config = dict(
    n_layer=12,
    n_kv_head=2,
    head_dim=128,
    norm='layernorm',
    norm_place='pre',
    qk_norm=False,
    bias='all',
    parallel_block=False,
    init_std_qkv=0.0398,
    init_std_up=0.057,
    init_std_down=0.057,
    warmup_steps=200,
    decay_fraction=1.0,
    dataset='wikipedia_en',
)
Each number is 500 + 25 x the weight over its row's rms, rounded and kept within 0 to 999. Layers, rows and columns count from 0. Numbers have three digits each. The size before them is the row's rms in percent of the matrix's.

# layer 8 MLP down (transposed), 1024x256, rms 0.0571, rows 667-692, columns 128-255
100:520523501509519513507505497457485510495475498494455457518558468506522506489514492525505497474499507492487498550499459508514488517494477536471485492439515540521546437496531459493506484483511551501501470468486522500497512484530522487497463514518500507493510534477489571504522555494534519489472497481485476488524517495518503477487490517524481466489491499532537476491530500500481495469493
099:519523508525491525489457498486494567483481524499504482512472539515484538522541506504488489511527489534489471540523511490496470501463507484502505487543493461454536470487498529504508511494503483486540471468535516514540533491523495507463518490444549522513480508473482496463542501507558489514494477500515501467489525472459503498533515483490514508482502532497489519495471491469479508485514
101:503467510489499516472460513548482477499531496440502486523486504478515463486506508476466507497491479502464516499480511508502431465522468484517510495499461487451511482501506483517485501514527487523507442489500506524488499538511523497524454517447495498557529525531519484462508506513492501542484498492528526516483535479491488474443499506522488497499534465505484480443461505503467491547493
087:484506488539538496517523505514468472477496506505503519493507482481488508478537532448520511447504518472501516548511470524509483480533466462517552523493510500534528557507489519531510517473497460525472501466483517517485539474492506458496457508496509557471460530509472526510483521498459486543547477503446518514520481473472483492465507453505508507503529492483527492501487512535483516469554
100:490509521520508497488516444484512529488537495515508492490482512508511493531475554475469482470483519515480494517497500470505499559541461481472480523513547510481541507481494443492529506554457506498483500478531538513512479463523521492496461528473474532513497499489505491460460545492527533484471490466516536482512492500508514524454543495498531494545509458486522510495497508506500466495522
103:553499514519470487528466476492526525510523456550483465513511517536508498524428523520480530514497538541481499492476460464508527507472529533424455495489502514491531512494491490522482521472489518521537520528494478485523470511470484469500507527517468476494495502504464490500552464496476537471501508446488506477512535535463492495512473476511497479494443506523502478513480496493522495473463
096:504476482540521461500508499467497493518486464531481499484485516491529464508511472514490528534515496527547544515490511542502494519482523471501514522474504521526507462477465492479517496487447542542532477490486502525524530492509532434502488480532508509504494519506478469519533517493529443532503532554495478491509490512458481486516518477473499500506467510449485481488510466493500494505499
097:490435509476495523494513530504509510491546553527544484516492508481496461510521503508492526526518506521501473536533521457494446442486517518467477522537519461469485508480491499489504485510494509513475519499481512459486522517506491485481568531507525511509543503516490538525512457508499510509484517476497450499510474455477494500493517477541514515470480484553500496512505493505509458472485
097:477488490514522500509524498489509519492487472534516501495492481450511475467545485514470481530507508474554471454516562468549540525488525472499525486492521484458512491463503458514476501497515498477507506492486526532538488487484494558429494517504513530527496463520518525447528487525497504474538481494531484527496488523514462509495495418491486457498478475495485531488482468531500515524517
103:509485570540479482500505517506512497472525513513529516466497495487504498495538483468475542488518491527526491475495508518527499527439512500526505479504485489503470511511543522512474542508510502497487479516513546504473515501512502529510464438461522514551502511520487529475521517464495560502504505503501494466487462458521540482494536472560503463477506474526535568490490466525508489508494
109:468474491520548487551521486488472438492491510491498468502468532486530531492454486509487458565470490467511501479497515455498518492501472557524534492538506482500475522527500517490500484513523519479479506521538499472476444466481512545491538587473492528473483486488464472512505496470496499516485499525480497477539529502530534495524449503497500486473509505518516458449493495469485541508492
092:483472524504491499481527493495525522442532538487468508483477487497503493534515534510511536508492509511487526520503520482521514501517474523474491494436498508481482519526487534493474537505516510514527494472489514517514466507492471515488461492497516504521511537512522497543481523534479464481462531513503498485533495481481510447494530507487520427488504504472468501478504531483527494511553
104:523462474486433496473507511493500487466500515454498491478465473469535482447481507494509493496545488534460483555553500503486539505526492487485491479452522500506461532522531498509491495481495467554488522452491483523487543504495487513483512520478474502499507490516530526503460506508470511492557479503523519486496513532505456533459474496455529518481497516488486538536527529501504501499516
094:499527469525515486479518488508527508482510526494479506487554467499472491504526490473467586489492522558481506498504495483482503477465496512493511513490539497466499477537473521491474460488553451473547485507467493485515492532504508509504502488530480478512496471520483521513494512498508531508494493490510477543484507468504515503497529544540538520487521471514508512538517478497493457544497
094:500499495541551486509493487485496487507459492478501508506479521540515480488441484528523510557529506485485499563532489534478509497503506497494500480484506521538530478491481541526481483512483480503510482473487551495505468481536498479525539501483525516502526501477520435506534503517493485486510491520492551509509525507531501487495515482519470491500488477426501531494524531520497478464510
107:518526516520507524490497533520482496488483478546513519507539502483479551448502499480545481521476518474473487486500469495503482496487571535543550525449502517521490479509514505491457493492516503485536458494503483523529506487504536517496520474496502522512475520500493502552491535454491461520520471487486494507482534448476512485490509516538502448509475529523484504518484533483513498496504
094:468502516518500458545495547535446484514522478508483504490506491514439500483538513526527483539496478478497551506516532531511534500508489532500484468526471517487496507468500510504526555464505507534478465503505485534535479472500513468526527495459520559550526531499516477497509496500421528509511494473514520505489500481481494476525493492525494519548454490500507500499497496556508528533533
094:509515499507501539548489441483473497504519480513502528467505490441534483493464522491493519501513492516567502484495507518492511539495466514488486508520543486473486488474520526484495486465515506554530496489510499491475466513492527479493526510514517509508523509508505493504500531475547452471509462486501511519506501522532521523532510538482458535524498491541506487451510524538511483509489
092:518491508544496497517520483510492493490482552486493467515480528509516536456514484482498486465501526520497472443466530497473455531480501505494539483527478463490525492521471497473521505530481550471484510495569536522462526538495518485491520502490470488521499459505506517483536507492474494453527484529484487510501511491476526477480467501493503533468510467497510472514456485503467525510498
091:494531464489511454475546558482461532539512477493516490497521483557477475536530565528488511503502499475527549463499491519506465513526526528495545465521498512479501484471492529471470501479484534483489477483519528420507464532538526511486480475466527485487488517492502536504500499528475463490495515500504495511565457489506523474526486478488489515546518477507463495520536491485571550485484
104:497501502491487503502507507506474506515508489506489472500498495556496492508529513496518441521468462560505530480511486515479452464508484486521438526498489509500542514509479501501530469545459498489514528499465471495498496472497508480418480523521472511442482502495444532499486509511529478514492523466489522475528480490463518507552516497550486505454504521469533463487503498495503496504433
093:467434472508513490477510440501502484528506488501510530485541531485486479497480516486513523479471554481467513508470549487522528520572495497519515486470523462495520518537489481480484501501476468509473484516543540472475480484485474479485521529476467478508477527497435476522505501520505489490507532499477485520502508496486517505497518490516488463462519514466493502456489501517491506505505
102:498493556510545508476486504519493459487492522515501491531491493513501475494537537508533485496481502506464505497466472503482476474493468475447505544481500535465533472466499510497564514510454515494493493493522527493473531471467503502503484537486514505508529461504445471466509498532538505534473460499509505472550530503481479473531507472488485468519514474516523527537450544514531542531487
099:448499504478547525496527478470478506483498505516513494484523510504496576488508487495507507504488458534481535498493505518530486511514522499511511487530506505482496500496471501514511470480518582519494495512483512455491469496476533440473528510519479473516497479537502508532445500446530507485502472514512475535549517519506500475502469484489490436564481469553518461509553504508491525506506
101:466489485470456486537524503493535544527497497495506520521511504524512498498516505498522508493513480535526490524534488510494476500505513510474489461494494509488504481522516504488486481485460528487526471532494473536484482461501545481515528482462505509533533542494536504475537495515483494536487526463513474451512459486543505460543492500451504546496491481531507461522468467510487465476523
100:498496533474478443462539503531455518511517518526512502522484482500503514481481491490506495480537514515529472499496486526467523491519506475495556447522478519471479509471499553504482504505484491520521484539503490506502531468510508486470522468512442486483501538490416493468457508472509495495522484489510479502495491488496460518497519523462492511468510527454493541501505474496488512481457
# layer 8 MLP up, 1024x256, rms 0.057, rows 668-692, columns 128-255
095:503535449485488496470542498498487490490522483539507479498551464481492481457487495476481481494503476499479502512501472532520548505502472479504521465454492513530474468482491491483466460505471518505504526516485471511492477510490488505487479483477494516475534497514529519512469530509434460457499538517496518526477483496516502487466487473523511469477498502523504513537519493557517494514470
101:496464511504523468488490484534477444491473485497508532502481482522511497488536462527501441488494514474514506458508529444489524554424501517526491518524525501484490479501533542513493470479443491471453498503467459488506483490503482542469524504538486501467480515534475480525494497509483503516518518479486488460501510455499494484514531493515436505511518518485510516520512500500531568544488
096:518488487470488498499468509505511530474521490460501505532501460514524516518507503510477478529464495527489499533489503480522481492534508495441533479474517489484469501493512492490469523511520519492502488512503460505516501476505521535464504501512517501513489473491514448471502531486514461485478528478539521464477497520542477549551535520524510456454497524496518504487525518489500456497432
099:544515522460495490505491497469513488531456495464499475514491491546493531489495542496514515502525472475491516512504493570504508517516514493544495563485484525509523540464454483491488498463546441513503502539493483487459497513515520519481458494510495501536490478501462489513493505494492514545508530498514498495486495531434522540484501524478503536474524519453537471510466535471505479504471
099:518510462496504492512510522495491495523512472554519528526468438463485478501551497454532473519512526477468489476497464507500493510528475465482497484491516510446546489470481499528486473468469523515557546502516541486457508508503497503499510469494490524455502458505471489471499503498520539497466529488461485511474538568489500561500475512499520511529496484497521507498480510503514478498493
102:565484506501511517513499505513500493495446474504552506524523466492498497507469521461509521519526492513451457462532509449482495513543455466478496494548487514516536497504492494535498478517494456494471502530509484482483499530498486525529478505469489505484453470525496449509466510498488459478486497515477475498516472515506522528521479465491511520495580485536525536515534572500505451513466
097:505534490511521451486496473482477501516462495453476536521470482501500570477450502531536488465510497498448530487495470521513543540489518502514543503479499514482504523495481506496493468547475533470463496481531494467476500486508546486494482461502494477511550467536485472507475517527467490486496430483523528485529489526519519545498487490494484504512526523493568511473481489499526487472511
101:475489522460493450512486512500485461499505512519479482471517484524550458502496505484501498477487493534499470493456474493479474496477509561514503537451462511537505522475502482514501535510531542511518507560494465520546460526525526491521505451467492472518475538467491506486495484503519475530542481520483527483495456526527540492491495550474499521541513467494498521536474515520496494453473
104:542503444538502453466496511466501547489488485526511511493516494500537548485537490534495531496491530501477537462511481485518522524483498539473566457496509562525465510532490503505513506475526477500504498503477495484500479518514490464512474464491487520489514552503502513482488505497460496498474502491477487515503462477539474448514541510520478459478535512506521545494508520493473462508503
107:555522483494501477528496485486508509545561511513502527514462471511506487514491575488474444493456501467529498503495516544472530509499446513465531489464482523500480462464533483486506441477474515513531535486472520492446517532478498460476474487476527490472542499526474501511532501489484506537508471480506517502502508460524519496447494493507498511531466521477511481497495479532525507512507
095:503502544519483461520477511489518509504544501488460494537525498476487494494491476514512485480557484460486510511478501508494499521485523486507494496475504438515523476507499483516493530478533549487513516503503477546434504526511520481517531531506515488521549474554474507521522502490523478543472550430519499519483501515516484558471468481529492557453477518474484486519488539507498514476493
099:526536528483502511515499479473507510516519462491519511530534506509455496539517504506490448474493518473500485511456538488492486537489511481470518491521502508473502434468521506495502513529506505503511454498532521509503483522476497506529519571504507479507505523464496498467482487514511499508504540490471508492559479498513539479511508500570443474501442477507444517471441490483453492467481
091:497465519488475515501471506513504516495532449532524450511481546474491496487515505468517430493508477483494513463480509495532509513506489537507451481498506498548509532470453474510483515515508521515465517507535491541529470542471468511510515545492502477475475531487504513528525473521460450492477468491487504526506458494529453528468459510500485505519502500494501485459512525503531522443483
097:503478526520519520499500479487474484476501499537505564545496457474474541507503531462500478452463494494483481482466467485519519452499516487489488524563514529516445486491485505477467506513478475498496510525505485534497549518491485560455521503542470469488550479538478536493488529489518490522471551441497524495548530518526495516518499469473529493502498504520508494500489469479501509514480
106:498486489496509500489499459521462488555490503562470489535433474533486499546495469476524517529509522519497490519476501496479452490515480477491481481530431493506472536452531484499511500471503518550475528497467484464487479488501541495474504529482526485504520486511490518478498504517477510471520549497519499467537474534504512523533512488497495509464472505457497509508489496510525534476496
103:510484439497474511501545485490518491512524509502551482530452488501491501499500508498441474515504498491494470472473453530514501525494513514486505535487494530494472501474522479534477482521491475471522526486489504510482548481517456525509489515520524497421507476493485489497484495537525450458511466482477498505473493514476520514485528515524499501474519515493479524522467508478538469449472
098:488549519505508472535494552518476550476540490470546519535509480495524484479505490518526492541510490497562464538465519484505503481519507488468534510521523545487504503508533507457490490490463518495516507507493540452532512479485472510468503498505501472519465461500468496457529522482474490486477474455482490498511469475459520491538501522520489479494528525477478470525508521454501502487507
091:482481450472514483449491491479520453510473488459492506490489493502484480489541526470510481555465487513486496487486513523520516489479483544528541481466517459502528521462492528515475478475504508450548511516483491498543508498489509544513473520526492467495456506490472504488494544492523497497499499494475508487511520510534502467482557501523511495570490535454490517493505524493520520493483
096:494460506512477522497467429457535504472438481520527516506486504457479518467475426489531509519486514513516453512454571457504535512509467487481516535506505473491510492474540509497512505515528487472517516478497497528503534433489493499522499503490484487497499523509511477476491530481496523512503461497513502508474512504473528490501528486513492487453521486497517477504464511445430502500492
103:498529501476504505491504543460511493517577487525464504494484496507497457462528513505462557505519468515488494468437494457500493531460501516525503515484459495483451511468513490493489490492481533543523469533485523512490523501493512497520473506530521516502541466493481512494499477501452482468524516511472531477526492531522490458484476511528513489483484495517516524489466502526493514503476
096:516538496462481507482497535521493533517489493489531458530484475523502512493514497475564543501468457502524544540501523519486480502422549507502493509537461506530511476512467532513482533486531502502519531450486520529485497471497537520454505502472545484487531468509534511511494506535517463486474500499482534484505515534516533506518437513491532500453503486501504460480498484504515496474548
101:507511464487535484505511537531479482462505492491508532502518519531504508475489486481484522526515480510495488509538462521488496467533493512490439489525481492514472496519484516494475479506508545487501500490466483466557486504457504479533479515492503486481533507517508485518483513512495487541479544491452522492460503492522490508484491496480459489502505487508486510533458431482486506494483
097:536542475505476480483485517518523474533492482513525498516507506508517443541507522496453516498504566476506472511533460504466531504463489526493508516484500464528551468485485501461513564486503504487487522528515480510481541488507474516493466484496523501473508502457473540492503487517478480479498542486522485486451481505498495499526541518523472524483542534474554507485466479503522499484493
098:525523464512478538508484514526461543489494447509504498494459524515534498527513528488507484498509496472502495508517494516517454540488497465524476488508502507491519558522509498503484527447450526523486469508440519529550516540515525503481534503533470508474511497483501523479535507530494495514508484495547525528504481511477472520512492518483512459479507511497550530514528499496539522512498
099:471503501510504523521511489521529508495486515510519530492516512489524513525537478483522481488483501492475494485519488479485484522495491472493485481461502505531503505426535480521521529524483484468508506447524502521511439480465419436528455505463556468452502462479498529522531460494494520501455493529535522486498459469518539540526509532523504498474490512521521494486512488515496500532504